Weights of a small GPT-style language model, trained from scratch on English Wikipedia.
Size: 11 layers, width 160, 2 heads of 64 (1 for keys and values), vocabulary 2048, 3.38M parameters.
Each number is 128 + 24 x the weight over its row's rms, rounded and kept within 0 to 255. Layers, rows and columns count from 0. The size above them is the row's rms in percent of the matrix's.

# layer 3 attention output (transposed), 128x160, rms 0.0774, rows 45-58,108-122, columns 0-159
size [101 105 109 102 104 110 115 108 101  99 111 109 101 110  93  94  91  92  93 101  88 101  89  94  99  92  90 103  88]
[[170 126 101 147 113 102  96 113 131 145 136 140 121  84 139 100 176 128 116 108 163  99 119 121 130 140 156 134 148 153 161 110 175 116 151 116 107  69 122 128 116 120 132 163 104 176 117 151 177 124 151 138 112 125 119 145 108 133 148 125 133  84 142 138 110 128  89 127 145 125 127 139 164 137  80 109 157 156 141  93  70 176 159 150 169 137 143 157 113 118 141 184  71 108 126 132 158 132 156 138 171 133 107 130 112 126 162 129 122 118 157 128 122 110 159 132 134 162 132 140 136 132 119 126 135 105 122 189  88 128 138 113 114 134 119 170 145 158 166 119 138 140 109  73 110 126 172 125 130 129 158 125 101 105 137 149 152 130 102 132]
 [105 129 109 131  87 118 153 169 136 159 146 123 115  74 117 133 112 126  96 127 114 151  80 139 110 170 129 126 137 141 115 179 163 111 108 118 176 157 130 126 102 131 141  99 121 128 111 103  96 127 155 115 159 141 125 118 117  99 133 121  99 152 112 138 129 111 138 133 138 125 108 112  96  65 176 151 125 126 143 101 119 150  98 157 146 117 141 124 119 100 124 139 149 146 111 152 102 125 136 108 110 107 124 174 136 139 148 124 155 140  76 113 113 150 106 170  94 132 144 103 114 137 119  76 155 158 146 113 155 153 112 121 170 130  85 157 146 109 113 143 126 117 169 113 155 153 113 163 169 108 122 195 149  69 138 121 128 117  86 113]
 [111 123 119 115 110 114  99 132  90 144 132 145 149  90 146 123 124 130 113 138  99  82 125 139 124 131 120 119 127 183 128 178  81 108  69 118 146 154 121 104 133 140 110  50 144  99 118 135 139 101 112 142 106 117 134 119 153 148 140 122 124  89 139 140 127 158 163 180 133 100 160 120 123 119 117  50 122  91 157 134 126 132 170 153 100 116 107 126 173 136 106 111 133 136 120 141 135 149  69 145 176 126 130 126 115 143 123 175 142 130 131 128 168 135  99 114 124 128 145 150 146 129 123  69 112 115 156 125 105 129  98 138 157 175 144 120 136 100 141 106 175 142 115 144 149 109 167 134 128 124 133 115 113 103 145 135 137 165 151  96]
 [168 124 106 179 158  86 110 107 170 134 144 126 157 115 139 117 138 135 108 168 117 137 185 155 155  85 188  87  89 119  85 118 172 115 126 127  99 144 101 106 137 103 106 136 128 111 167 119 118 132 127 122 165 160 171 140 119 158 132 151 156 168 137 129 100 101 110 124 106 123 163 178 131 124 163 126 121 118 107  89 137 157 126 119 141 138 131 150 128 138 130 171 160 160  80  90 113 139 123 106 138 162 120 130 131 105 119 118  70 165 113 112 121 128 131 101 132 149 138 133 116 125  74 109 138 136 147 122 121 125 124 158 153 144 117 121 151 119 123 127 112  93 136 153 114 140 128 165 149 136 139 127 136 132  79 169 132 178 108 116]
 [146 140 163 126 158 143  78 114  97 128 110 139  89 126 108 106 128 136  96  56 116 118 115 165  85 157 130 112 159 171 109 151 149 114 118  92 138 158 105 141 111 134  65 140 113 117 124 149 139 155  79 146 142 136 119 106 120 154  86 177 139 109 154  96  99 117 137  96 128 131 151 100 149 109 119 138 112 134 136 125 159  94 129 113 113 160 150 137 136 141 105 108 136 112  77 140 100 115 152 153 111 111 132 180 140 136 139  88 190 158  97 157 148 150 120 127 128  92 131 115 124 132 163  99 115 105 114 130 127 151 126 137 133 126 129 126 122 143 110 120  76 113 100  83 141 106 101 155  75 164 123 117 101 123 138 121 132 144 144 146]
 [131 128 144 118  84 167 120 152 163 160 149 132 159 191 159 127 178 115 113 124 117 135 110 145 113 109 162 119 102 111 169 127 165 121 102  94 169 115  56 132 136 143 162 109 111 134 109 121 143 125 130  81 137 139  94 148 145 114 134 128 113 148 152 134 126 168 101 104 129 106  90 130 145 176 145  99 129 140 119 157 152 159 138 114 132 137 123 124 142 160 124 108 134 118 168 102 139 131 124 126 171 139 129 138 115 159 162 121 135 144  99 130 143 176  79 154 135 108 146 163 138 134 106 130 142  88 152 129 156 126 112 140 136 118 138 142  93 174 120 166 157 128 123  96 136 142 101 132  92 128  56 157 113 137 164 155 116 153 139 115]
 [104 113 110  96 122 143 100 130 121 131 137 143 122 154 119 115 142 128  94 145  80 103 132  67 133 155 165 148 120 103  76 161 122 125 139  58 125 118 100 144 102 137 146 114 118 106 103 168 112 114 113 122 167 138 132 106 152 107 115 126 146 116 125 148 145 118 138 105 137 181 150 131 123 152 114 118 117 135 147 154 206 108 178 135 112 134 109  84 160 123 140 125 106 119 119 125 144 142  99 102 145 120  85 129 133 154 137 122 126 164  91 138 133  98 158  91  84 122  89 167 136 143 127 150 123 119  73 109 129 141 100 159 114 150 144 142 107 102 128 109 127 138 164  97 149 120  86 125 122 182 136 141 122 150 167 153 165 116 112 110]
 [115 101 160 138 130 128 126 109 132 177 136  96 118 134  84 115 167 130 151 113 145 186 175 100 129  71 152 118  83 181 161 109 132 155 123 124 102 129 144 133  92 123 149 123 122 137 138 134 106 121 128 109 156 140  94 167 116 113 136 125 118 110 102 154 150 107 164 150 178 143 129 125 171 148 113 142  96 131 115 129 116 155 147 123 125 125  88 134 153 131 127 145 118 139 132 119 139 161 181 152 160 129 173 112 139 137 137 154  69 157 100 147 122 155 148 134 125 152 129 142  93 176 152 150 127 150  95 119  98 164 153 142 135 122 129 136 180  89 108 115 114 139 166 149 121 108 122 115 141 129 153 139 102 101  80 153 134 119  96 157]
 [ 94 169 176  99 118 109 111 157 126 106 167 157 111 147 132 120 109 144 155 159 128 113 140 137 139 153 155 129 133 143 131 114 122 113 102  85 165  86 151 114 143 148  82 131 106 160 131 104 121 121 133 130 144 118 178 133  97 132 117  95 155 178 137 125 147 136 105 121 101 123 118 162 110 133  74 140  98 145 178 126  55 125 138 115 125 121 124 111  97 110 115 109 143 187 100 142 159 110 103 166 163 103 154 113 125 116 119 165 134 108  96  99 155 126 108 157 140 123 150 111 169  71 102 137 144 149 109 142 123 131 138 157 142 151 128 144 119 143 109 105  84 134 166 111 149  93 101 119 124 132 138 129 161 119 127 151 165 131 116 164]
 [133 153 124 121 153 133 119 122 173 161 127 155 142 127 126  87 115 145 137 145 100 110 154 141  88 160 133 151  61 164 124 130 137 117  94 114 145 156 158 145  94  76 134 136 108 150 142 114 119 104 149 144 156 105 119 129 124 154 168 111 104 121  97 135 159 126 103 163 104 184  96 119  92 120 133 124 149 141 147 109 104 119 123 127 131 109 111 126  99 112 144  47 102 114 158 127 144 118 179 184 134 118 144 168 135  99 139 182 134 148 118 114 117 155 143 109 142 111 125 142 170 134 165 170 158 144 151 141 138 113 135  83 115 124 100 126 114 125 125 137 129 118 130 132 171 149 151 137  85 107 108 128  81 109 132  96 116 112 106 143]
 [140 141 148 164 123 151 153  76 143 136 162 110 124 145 103 114 105 112 120 165 141 132 120 103 133 126 122 104 160 127 101 144 128 110 157 148 158 122 117  92 138 107 116 106 143 105 124 113 159 134 124 141 143 123  94 132 138 140 143 119 108 131 146 158 167 170 116 168 157 113 116 124  77 112 113 102 155  97 139 110 137 141 135  62  91 129 150 126 174 134 133  68 148  82 152 111 142 123 113 108  89 163 159 152 148  72 112 129 145 155 143  99 108 112 135 123 136 137 109 115 125 140 157 153 138 136 117 134  84 122 142 150 122 184 168 126 121 122 121 140 200 116 160 138 140 111 183 172  94 114 102 134 153 109 138 153 108 121 138 149]
 [133 124 126 147 131 135 112 130 113 118 169 127  95 140 122 137 125 148 133  91 148 140  80 114 130 150 133 136 174 156 130 113  99 102 150  90 146 114 101 148 152 154 134 147 109 131 131 136 123  97 134 162 107  93 155 133  84 126 114 105 103 161 122 131 134 156 106 148 151 108  91 115 118 129 104 137 139 123 154  95 105 124 166 146 172 119 156 113 110 104 152 119  97 119 145 167 112 144  97 104 183 105 165 189 154 151 138 102 153 103 127  69 109 132 173 162 147 114 156 112 148 110 128 148 135  93 146 119 120 104 196 112 175 122 154 119 139 123 157 110  70 139 132 105 154 150 113  79  98 118 146 134 124 116 108 129 112 134 146  93]
 [130 125 130 108 145 176 125 156 120 122 148 120 131 158 150 120  89 112  95 169 150 181 131 163 127  95 145 145  73 127 124 134 156 130 114 143 127 124 151 147 158 144 107 121 142 134 124  93 141 123 155 117 113 107 130 124 161 153 142 116 121  82 135 107 123  97 102 149  73 128 130 192 112 151 124 123 134 115 189 140  92 151 166 165 114 120  88 123 128 146 140  96 142 136 125 132 127 117 136 144 139 179 100 125 146  95 103 140 134 160 157 128 107 109 160  72 157 125 131  92 100 124 122  78 142  95  91 153 174 114 124 143 124 121 121 102 105 108 166 113  87 116 124 154 133 168 164 111 119 140 131 145 140 185 137 116 140 137 139 153]
 [157 113 113 133  96 124  88 160 127 166 134 145 171 131 140 136 159 128 152 114 129 138 128 131  88 116 115 107  92 121 140 157 133 124 113  84 127 129 159  90 120  77 121 116  84 160 123 127 155  99 135 126 123 104  88 122 178 128 148  84 124 123 151  80 119 153 181 147  78 155 125 138 155 122 115 163 156 148 100 132 156 100 129 106 132  81  96 121 109 125 140  83 135 122 166  85 112 157 121 126 127 112 119 112 135 134 124 143 131  75 132 176 115  65  88 168 123  91 144 118 153 131 131 112 117  97 110 146 105 134 134 118 129  82 109  74 117 147 145 152 148 157 153 117 129 151 118 127 159 125 110 137 120 147 156 141 139 125 149 116]
 [113 128 144 144 200 125 138 117 110 114 130 126 108 140 113 140 134 121 103 146 140  96 141 114 105 143 101 114 123 116 129 121 119 107 114 171 112 151 172 106 139 158 132 132 152 134 126 169 136 148 134 118  75 126 152 135 132 100 161 150 141 139 120 141  60 122 130  94 104  66 139 107  87 196  93 122 188 103 135 154  92 138 138  74 134 145 135 178 154 127 137 132 138  95 122 152 110 122 154 109 123 138 130 113 106 143 167 123 156 148  93 113 143 144 114 149 100 115 141 118 111 130 138 104 139 121 117 148 123 112 116  73 167 132 115 100 182 128 141 164 161 149 112 140 136  99 150 124  83 118 164 130 146 123 122  87 115 111 129 151]
 [115 104 132  97 137 109 111 176 142 149 153 152 101 180 120 141 145 133 137 101 153 138 160 139 146 103 154 131  85 156  99 136  89  82 102 144 125 159 144  94  91 157  84 166  78 116 139 139 111 127 102 160 147  94 110 136 129 171 108 132 128 129 129 160 160 150 181 134 160 122 160  73 111 134 145 121 100 157 149 128 122 136 116 170  82 183  80 127 141 122 126 124 109 134 122 118  95 100 127 111 116 105 111 128 150 132 103 122 165 116 146 155 146 164 145 112 173 151 132 110 120 102  93 127 121 126 141 141 130  65 151 124 160 137 126 144 107 116 108  87 115 137 146 118  93 111 104 127 121 136 127 135 154 138 156 106 122 113 111 114]
 [133 132 125 113 132 129 120 104 135 177 166 153 122 125 124 153 169 141 143 111 128  86 154 114 170  80 110 170 152 106 145 116 105 108  89 100 118  95  80 137 119 126 141 143 154 101 137 146 131 144 130 188 131 110 163 136 144 171 181 143 122 127 116  84 110 125 140 159 144 123 104 110 118 120  95 165 156 167 128 146 129 139 137 169  73 156 126 137  82  91 155 158 155 103 107 130 134 144 105 123 132 121  93 121 140 147 104 135 150 147 130 129 126 106 147 154 136 104 107 111 147 139  99 168 111 133 171 106  93 116 113 112  94  98 140 132 144 143 163 111 104 101  83 112 137 129 127 136 156 103 155 100 126 184 124 117 131 165 123 156]
 [118 152 144 149 156 145 144 149 136 134 104  97 152 148 135 114 138 121 151 136 132 141 104 136 120 173 153 107 120 118 114 101 131 156 139 147 117 142 141 113 151 138 128 142 120 131  58 126 125 166 159 102 138 159 133 153 129  95  88 142 153 126 124 110 163  95 137 110  65 120 130 151 119 167 132 151 104 129 106 154 130 149 129 140 145 113 154 147 126 118  84 131 180 115 122 121 144 146 202 174 115 152 154 175 173 131  91 119 118 132 133  98 170 140 123  73 125  98 130 133 161  94 155 122  97 116 165 152 147  86 106 120 122 109 107 165 114 157 147 136 112 116 153 115 103 130 106 165 160 173 115 138 112 134 122 161 162  96 103 123]
 [133 123 133 129 140 101 126 134 113 148 106 120 101 122 142 127 120 110 117 167 145 105 133 152 124 120  98 138 146 132 163  89 105  80  74 188 166 166 104 142 151 111 136 127 108 117 136 184 104  89  88 134 142 142 104 112 132 125 151 127 111 155 106 136 134 148 133 152 104 119 135  94 135  82 121 136  80 140 115 118 141  71 152 137 122 119 136 137 163 138 167 127 153  84 121 145 137 131 157 117 153 142  97  79 140 127 131 113 155 149 144 109 118 126 123 119 138 120  99  91 135 128 172 119  84 132 123 132 132  99 129  93 189  91  90 119  85  97 157 166 139 148 148  91 108 160 140 125 103 133 148 126 120 130 155  99  97 178 130  97]
 [112 144 111 119 112  99 137 125 113 164 130 132 129 138 144  86 141 128 106 132 130 138 136  49 134 151 136 123 137  94 142  85 136 143 123 128 122 136 116 129 100 121 139 107 137 115 155 128  67 106 165 140 163 118 123 148 130 125 126 140 159 156 150 122 179 137 137 148 117 111 124 105 114 111 149 130 150 149 132 140 101 127 130 129 134 118 103 135 147  96 109 123 102 131 161 152 114 109 147  98 154  71  84 108  68 116 115 139  98 170 142 107 157 119 150 142 109 150 130  92  84  94 171 154 114 131 114 113 168 174 139 130 129 132 142 146  85 116 166 127 165 122 100 158 143 141  91 152 205 129 102 120 162 109 137  88  90 133  99 119]
 [ 87 117 105 149 124 120  93 109 108 162  93 118 132 125 145 117 127 110 151 126 106 125 136 166 125 142  85 132 127 140 112  89 107 152 125 169 120 154 190 146 132  79 136  98 165 127 144 167 164 116 130 107 138 144 123 107 103 146 146 180 124 124 113 143 104 155 148 151 203 147 118 103 133  76 117 155 150 148 136 108 102 118 127 109 137 147 113 167 102 109 135 124 143 111 147 123 135  99 114 147 111 130 128 123 132  85 136 134 102 125 107 104 125 105 126 113 109 156 172 119 141 113 140 120 121  71 117 130 138 112 127 126 157 112 147 145 111  87 139 125 136 170 109 180 120 123 157 155 131 167 126 167 149 135 137 168 187  99  73 108]
 [161 121 120 111 160 178 126 161 135 113 158 121 116 109 165 180 124 118 161 109 129 106  90 155 138 128 158 121  96 146 148 177 147 115 126 149 127 138 110 117  94 143 141 130 140 162 151 125 123 130 117 148 103  91  97 154  99 151 103  90  66 143 114 107 114 119 142 125 126 134 158 128 128 112 121 159 141 136 111 136  77 128 133 151 131  89 139 155 147 122 114 160 106 136 137 109  96 150 138 143 143 128 170 123 152 117 116 109 142 106  95 146 101 122 108 100 145 124 171  83  89 113 145 155 140 141 122 139  86 155  88 132 137 111 116  52 113 118  98 143 109 148 180  91 187 156  94 123 117 130 128 164 132 143 100 136 117 119 123  98]
 [ 67 129 122 130 140 108 135 101  99 112 123 148 135 105 123 133 128 155 128 146 112 109  98  94 130 179 165  88 146 109 167 131 146 147 110 161  91  93 129  92 106 109 152  95 185 161 141 130 116 114 137 114 135 118 157 120 131  97 107 125 135 154 125 106  90  91 128  98 139 133 111 132 120 121 152 121 152 132 120  75 139 116 109 137 131  97 160 139 130 121 145 114 143 105 127 101 183 159 102 120  89 116 107  92 115 126 101 113 118 154 108  93 133 126 117 113 155 135 165 138 115 104 148 115 116 173  87 102 141 135 120 123  90 119 155 139 104 114 173 146 162 117 149 162 159  58 139 114  79 168 101 140 166 148 110 151 134 131 108 135]
 [112 129  49 173 138 123 161 127 150 120 133 163  92 128 130 117 110  99 143 138 168 177 164 129 107 134 118 126 125 114 119 167 141  90 116  98 115 139 106 100  79 144 106 132 141 144 101 154 139 152 146 143 140 133 165 115 107 127 130 123 135  97 127 143 180 106 136 114 142 131 122 157 162 109 142 146 124 159 131 125 125 115 176 185 140 138 133 143 148  85 152 158 129 148 141  63 120  95 101 111 111 168 117 137 127 142 118 100 140 150  97 117 106 150 144  97 149 149  89 132 119  97 106 123 125  86 128 101 122 142 172  98 124 139 118 106 127  59 114 161 113 134 162 176 110 135 122 132 151 116 163 139 126 154 113 102 119 124 149 126]
 [128 155 142 125  90 106 123 148 104 119  59 107 110 149 109 131 109 117 134  84 160 124 112 158 147 113  88  99 140 153 157 198  70 100 127 143 133 142 116 118 105 135 186 139 106 130 158 117 101 164 154  95 122 153 133 134 111 141 172 135 103 134 124 143  95 107 146 123 106 119 114 129 143 145 128  75 129  91  94 127 142  81  95 101 126 123 146 115 143 152 145 100 123 142 115 109 100 120  83 117 103 139 126  95 103  77 148 170 156 101 112 158 127 135 163 156 120 133 141 129 131  85 121 103 145 135 144 151 110 134  89 132  83 113 145 164 143 120 133 116 134 128 106 144 166 126 152 119 171 129 122 145 172  99 122 138 136 115 120 127]
 [124 125 103  81 126 101 150 119 141 109 143 133 116 129 111 133  76 119 104 108 120 152 153 170 175 155 111 153 133 163 113 129 146 119  93 162  95 120  91 133 138 127 138 107 118 102 140 114 121 107 126  98 108 135 125 132 108 111 103 131 157 147 102 131 136 132 145 111 129 183 126 160 121 118 103 147 132 158 190  83  89 104  91 147 114 144 117 133 110 171 127 150 133 154 153 148 183 167 103 110 136 144 145 127 151 113  89 136 150 153 102 177 169  91 142 108 151 116 181 120 105 111 118 105 121 117 123 103 172 124 145  88 155 124 144 109  69  86 120 149 164 142 133 100 162 138 137  89 148 102  97 125 133 134 139 137 128 138 126 106]
 [143  99 126 135 108 111 118 108 129 119 137 116 112  81 147 135 121 150 129 163 134  99 118 112 150 108 158 134 133 140 106 147 151 127 100 169 120 120 154 153 138 110 189 108 123 191 129 154 141 154 122 129 164 151 133 120 148 139 135 132 120  70 124 140  96  89 136 110  95 153 135 103  94  97 136 132 164  72 123 128 130  93 119 176 116 111 157 140 127 106 125  98 156 122  79 176 142 150 150 113  91 138 108 136 143 154 126 112  93 155 102 119 109 128 117 116  72  86 162 101 147 110 134 135  76 144 146 134 142  97 115 175  92 105 147 132 106 158 157 176 106 172 149 118  99 107 108 119 148 136 135 141  98 112 136 109 119 131 131 113]
 [146 123 118 133 102 112 138 129 130 148 138 148 109 144 134 176 150 176 106 127 147  88 137 136 150 150 124 140 155 135 115 122 143 165 113 131 117 126 123  76 100 150 127 186 175 109 136 116 107  86 129 200 143 121 109 144 141 136 113 138 126 137 126 117 175 147  89 103 133 149  93 123 114  99 135 126 123 120 112 134 116  94 122 171 109 152 148  99 139 112 157 134 158 154 100 130 160 118 102 106 141  94 103  97 111 122 113  98 141 145 203 162 105 129 157 171 148 124 160 148 190 143 134 157  91 115 113 111 123 153 130 136 127 120 143 139 145 107 162  77 134 152 151 107 151 151  90 141 148 149 109 102 141 121 114 129 178 139 113 153]
 [127 114 138 139 151 106 137 188 122  98 171 115 157 111 134 109 105 176 107 160 140  99  99  45 131 197 119 146 165 133 179 103 107 110 130 127 134 154  76 113 133 105 161 124 130 125 116 153 131  95 110 119 117 156 120 139 131 135  99 154 128 150 131 129  92 110 134 138 173 105 146 129 119 108  85 115 146  89 142 112 146 158 122 105 133 131 147  98 128 113 110 125  97  96 129 113 133  86 133 129 121 138 100 161 106 124 121 117 100 139 137 131 130 118 170 187 182 123 151  86 114 102 156 100  88 157 152 134 183 136 136 153 146 143 113 127 120 135 141 138 149 125 126 157 141 137 157 107 167 127 153 125 127 149 112 124 118 112 141 141]]
# layer 3 attention value, 64x160, rms 0.0776, rows 45-58, columns 0-159
size [ 92 101  99  98  98  99 106 102  99  96 103 103  99 102]
[[ 95 129  91  71 132 124 151 122 136 155 144 107 121 141 119  88 145 119  99  93 125  98 150 152 129 129 148 127 125 111 122 154 138 153 164 157 140 174 122 147 155 140 108 138 138 152 126 135 135 115 114 130 125  89 129 120 129 154 141 107 117 132  92 110 120 196  91  96  91 132  98 108 149 138 154 128 104 122 125 142  83 134 165 135  55 153 111 162 112  92 184 167 118 149 129 149  94 163 136 141 133 161 119 132 129 112 150 139  76  96 140 114  77 143 149 123 111 173 155 116  87 102  84 131 102 113 147 129 142 112 140 143 123 125 108  80 147 131 134 132 116  76 124 110 128 126 151 155 140 132 171 117 113 120 126 111 147 171 127 139]
 [142 137 180 141 131 131 163 147 153 138 118 150 140 160  91 126 157 126 149 138 145 115 144 131 120 135 149  98 131 131 114 134 117  94 137  90 132 106 136 102 134 180 110 136 115 114 125 107 160  81 165 133 129 115 160 119 122 151  99 120 129 137  98 129 143 130 111 150 129  95  92  93 110  82 177 136 163 134 102 133 154 159 104 134 116 163 155 128 120 163 164 122 126 154 130 160 126 114  91 144 150 143  65 166 140 117 126 135 160 116 101 123 167 111  91 132 139  90 112  85 148 166 130 164 155 145 129 138 148 147 125 162 115 144 143 142 163 143 128 132 138 119  59 106 135 106 117  95 152  90 147 153 134 175 101  87 123  95 150  95]
 [138 110 111 103 123 119 148  86 116 127  74 117 117 166 102 145 173 146 148 204 117 106 119 128 125 110 161 131 106 110 106 124 112  93  97 132 182 114 145 176 133 131 144 138 107  74 126 123 116 132 142 137 104 124 121  82 127  91 152 117 139 133 178 125 138 125 170 156 152 124 117 147 155 123 114 155 136 125 132  80 150 114 124 120 118 165 134 111 143 156 130 159 163 133 161 123 150 137 129 137 126  99  98 114 153 153 154 137 120 128 161 116 163 147 127  95  71  90 131 159 116 111 149 152 122  89 122 173 120  87 103 172 138  98 142 156 122 101 155 132 172 117 162 109 125 148 136 126 110 134 116 111  98 137  89 169 119 121 118 127]
 [115 170 118 130 132  92 119 123 176 132 166 139  89 120 126  98 100 143 137 163 119 141 154 157 109 152 152  88 144  87 129 132 143 136 115 141 103 128 110 121 132 102 128  91 114 167 119 124  81 129  60 128 125 118 128 141 143 166 102 114 110 109  65 146  85 120 122 115 165 112 145 108 114 129 120 122 100 119  84 129 163 126 100 166 137 148 129 117 140 143 141 127 126 117 107 102  96 124 173 135 141 104 119 109 116 138 148  83 133 101 134 102 135 140 121  87 112 132 133 176 147 145 129 128 135  63 146 124 114 101 137  97 151 150 144 117 123 166 144  66 149 124 117 138 113 127 107  96 110 115 127 191 102 162  89  84 123 117 132 145]
 [166 113 137 143 120 116 131 145 125 118 121 127 115 120 181 105 150 135 121 143 146  88 116  92 134 140 159 127  73 149 145 114 132 114 101  95  94 118 146 171 117 183  95 137 103 139 158 155  87 136 120 121  74 117 105 166 110 145 146 120 102 128 136  91 142 164 120 187 121 128 121 123 118 123 157 132 119  91 154 140 108 119  85 160 156 146 147 163  71 158 139 139 124 147 122 122 104 134 106 113 148 104 106 115 102 121 192 113 141 127 152 108 114 136 157 130 170 103 118 120  46 146 122 133  91 112 154 155 142 141 122 120 119 148 147 154 111  96 121 115 169 128  83 113 142 128 125 133 120 162 156 144 150 148 137 152 127 133 158 133]
 [115  87 122 109 105 139 150 158 170  94 123 122 184 157 129 166 102 165 135 121 106 104 135 145 134 132 125  91 134 112 174 132 158 129 147 170 115 126 112 168 112 119 175 145 107  97 129 141 141 132 172 143 115 108 177 162 134 122 112 139 142 148 106 128 135 170 180 160 161 122 137 126 152 107  85 106 129 156 135 124 143 133 117 106 146 146 103  84  67 104 147 172 141 118 146 139 132  95 126 149 108 129 132 114  87 102 137 109 122 162 160  69 142 144 161 124 103 113 108 142 124  96 103 108 141 130 151 132 115 137 130 126 128 140 109 100 137 140 100  94 127 101 115 117 130 172  82 137 111 160 159 125  88 143 127 140  86 138 128 158]
 [126 118 125 129 113 132 140 194 127 167 136 105 139 119  84 146  97 120 129 146 106 128 113 108  88 141 146 119 123  90  83 134 137 118  98  79 133 124 141 148 102 132 151 171 131  82 155  94 118 102 125 145 149 125  97 119 111  83 152 143  98  66 133 129 107  93  95 146 165 142 137 185  78 102 102 107  99 133 137 136 145 125 141 113 113 111 126  99 122 128 157 155 191  96 132 117  88 121 131 150 145 147 117 123 100 110 121 149 111 128 137 134 102 127 141 109 133  85 130 135  98 125 100 119 131 133 156 132  96 189 109 119 119 123 109 131 139 146 101 163 106 158 121 104 115 178 104 155 104 130 143 154 132 122 107 171 138 100 165 137]
 [133 189 136 151 135 124 118  75 103 149 126 148 159 138 141 146 106 134 133  99 155 130 145 125 111 104 119 101 124 120 146 153 179 185 143 116 110 141 109 122  88 116 120 123 173 113 132 133 103 109 118 146 190 111 112 144 151 128 129 132  91 115  93 112 130 118 127 139 120 150 153  45 122 106 138 122  91  83 122 165 131 141 147 111 108 186 110  91 172 110 106 117 139 118 144 133 159 108 131 152 135  97 128 159 117 130 124 161  96 137 116 130 154 143 145 142 113 147 131 130 120  98  80 124 124 163  72 120 115 156  93 124 126 137 169 154  88  87 112 131 148 111 138 116 149 133 140 121 132 109 154 104 104 125 110 124 109  73 124 104]
 [180 112  92 127 107 109 134 112 120 138  80  86 128 144 119 101  78 144  98 138 130 114 105 135 113 141 140  87 156  72 138 139 144 101 106 103 119  98 168 147  95 180 161 127 153 183  94 175 131 125  83 153 146  96 145 140 121 128  87 136 128 156 126 140 149 122  91 108 115 101  50 160 125 154 114 152 122 131 160  86  99 131 109 127  95 128 119 119 136 134 106 148 120 137 124 145 143 117 113 134 118 183 116 113 138 156 129 142 117 106 106 121 166 104 147 120 130 141 109 144 106 135 171 113 141 114 151 143 111 107 112 169 127 123 126  86 105 132 128 168 161 153 143 129 138 100 149 148 140 139 143 136 121 132 127 114 147  83 159 104]
 [145 153 149 134 126 119 152 116 133 117 149 122 161 153 114  95 129 126 133 109 155 139 137 141 151 163  99 133 122 168 130 141  94 104 167 156  68 126 116 133 117 148 129 108 160 132 143 142 133 124 126 141 153 105 127 198 118 103 149 129 147 112 168 159 116 116 116 129 121 124 116 115 162 120 138  86 119 122 175 178 146 121 135 126 166  78 125  81 128 168 127 111 123 159  82 107 150 161 146 162 116 127 112 125 131 117 113 147 133 117 109 109 143 113 202 161 129  86 126  70 117 115 119 148 164 134  94 127 154 112 116 151 130  61  93 115 120 100  85 131 142 114 105 142 139 114 118 129 107 127 167 102 105 131 116 129 122 136  75 146]
 [125 138 117 168 166  90 132 124 145 113 110  90 155  90 129 140 100 114 146 137 149 128 133 124 131 127 114 116 168 123 129 107  97 140 134 150 144 123 135 176 157  97 111 146 138 119  84 133 119 129 134 113 139 175 103 160 130 151 131 106 104 140 152 116  83 109 138 119 150  89 121 132 175  93  82 148 104 126 197 131 130 148 106 139 116 154 148  79 115 122 120 143 130 157 180  98 141 151 111 126 129 119 141 183 156  82 126 147 143 139 124 151  99  94 101 117 129 101 127 117 133 141 140 139 113  81 136 122 137 135 133 148 145  60 157 142 159 145 137 168 154  82 127 171 129 120  77 141  98 126 114 112 122 157 110 125 110 144  84 141]
 [179  84  97 135 153  95 154 115 105 142 103 140  67 141  98 126 149 111 108 131 113 138 135 113 121 157 153  93 114 141 133 124 145 110 134 113 106 113 145  98 111 106 114 141 120 170  83 179 133  85 148 126 115 159 180 133 139 113 144 138 124 137 126 166 151 133 116 143 121 117 110 114 108 104 129 117 152  98 133 158 116 106 117 109  82  99 103 136 105 164 154 128 130 111 184 154 144  87 107 129 128 151 136 142 118 111 153 146 122 125 134 137 142 136 124 124 130 152 121 151 124 143 149 132 123 134 148 109 182 126 129 194 102 121 122 124 151 172 125 145  87 115 147  68 108  94 181 137 135 139 157 139 140 158 154 140 185 141  86  98]
 [117 127 128 126 153 107 179  92 190 134 145 126  97  79 149 143 148 119 129 112 107 139 129 143 153 158 119 162 121  88  84 134 139 115 104 103 106 117 114 176 138 113 147  89 144 146 134 119 121 140 107 148 103 101  99 124 154  86 105 108 140 178 161  97 111 130 112 115 159 129 110 114 163 113 131 152 116 120 111 139 139  78 151 175 142 112  91 119 151 166 117 135 123 118 100 189 118 140 158 139 140 134  96 108 153 120 158  90  96 142 110 134 114 103 135 124 113 151 123 108 138 108 136 112 148 155 165  90 119 112 130 136 135 113 132 123 172 134 132 108 151 149 149 175 112  84  66 144 104 157 122 101 132 106 121  92  97  99 118 121]
 [155 126 105 108 135 127 124 127 118 101 155 172 145 130 155 159 172 119 129 140  97 123 123 120 153  88 137 139 111 116 136 165 106 168 130 127 137 142 112 116 125 132 135 130 117 106 166 133 149 100 104 153 136 100 133  83 123  76  98 141 159 164 170 155 121 146 159 126 116 177 144 158 106 156 123 164 131 152 136  77 142  91 123 125 141 117 103 134 142 129 105 120 135 106 144  94  81 161 140 117  95 130 142 113 118  94 138 120 130 152 114 111 143 113 115 148 188  70  95 101 118  94 145 101 135 153 115 128 123 141 105 113 131  98 121  94 156 112  78 127 129  96 136 126 111 161 141  90 130  98 178  76 103 172 153 157 158 120 126 112]]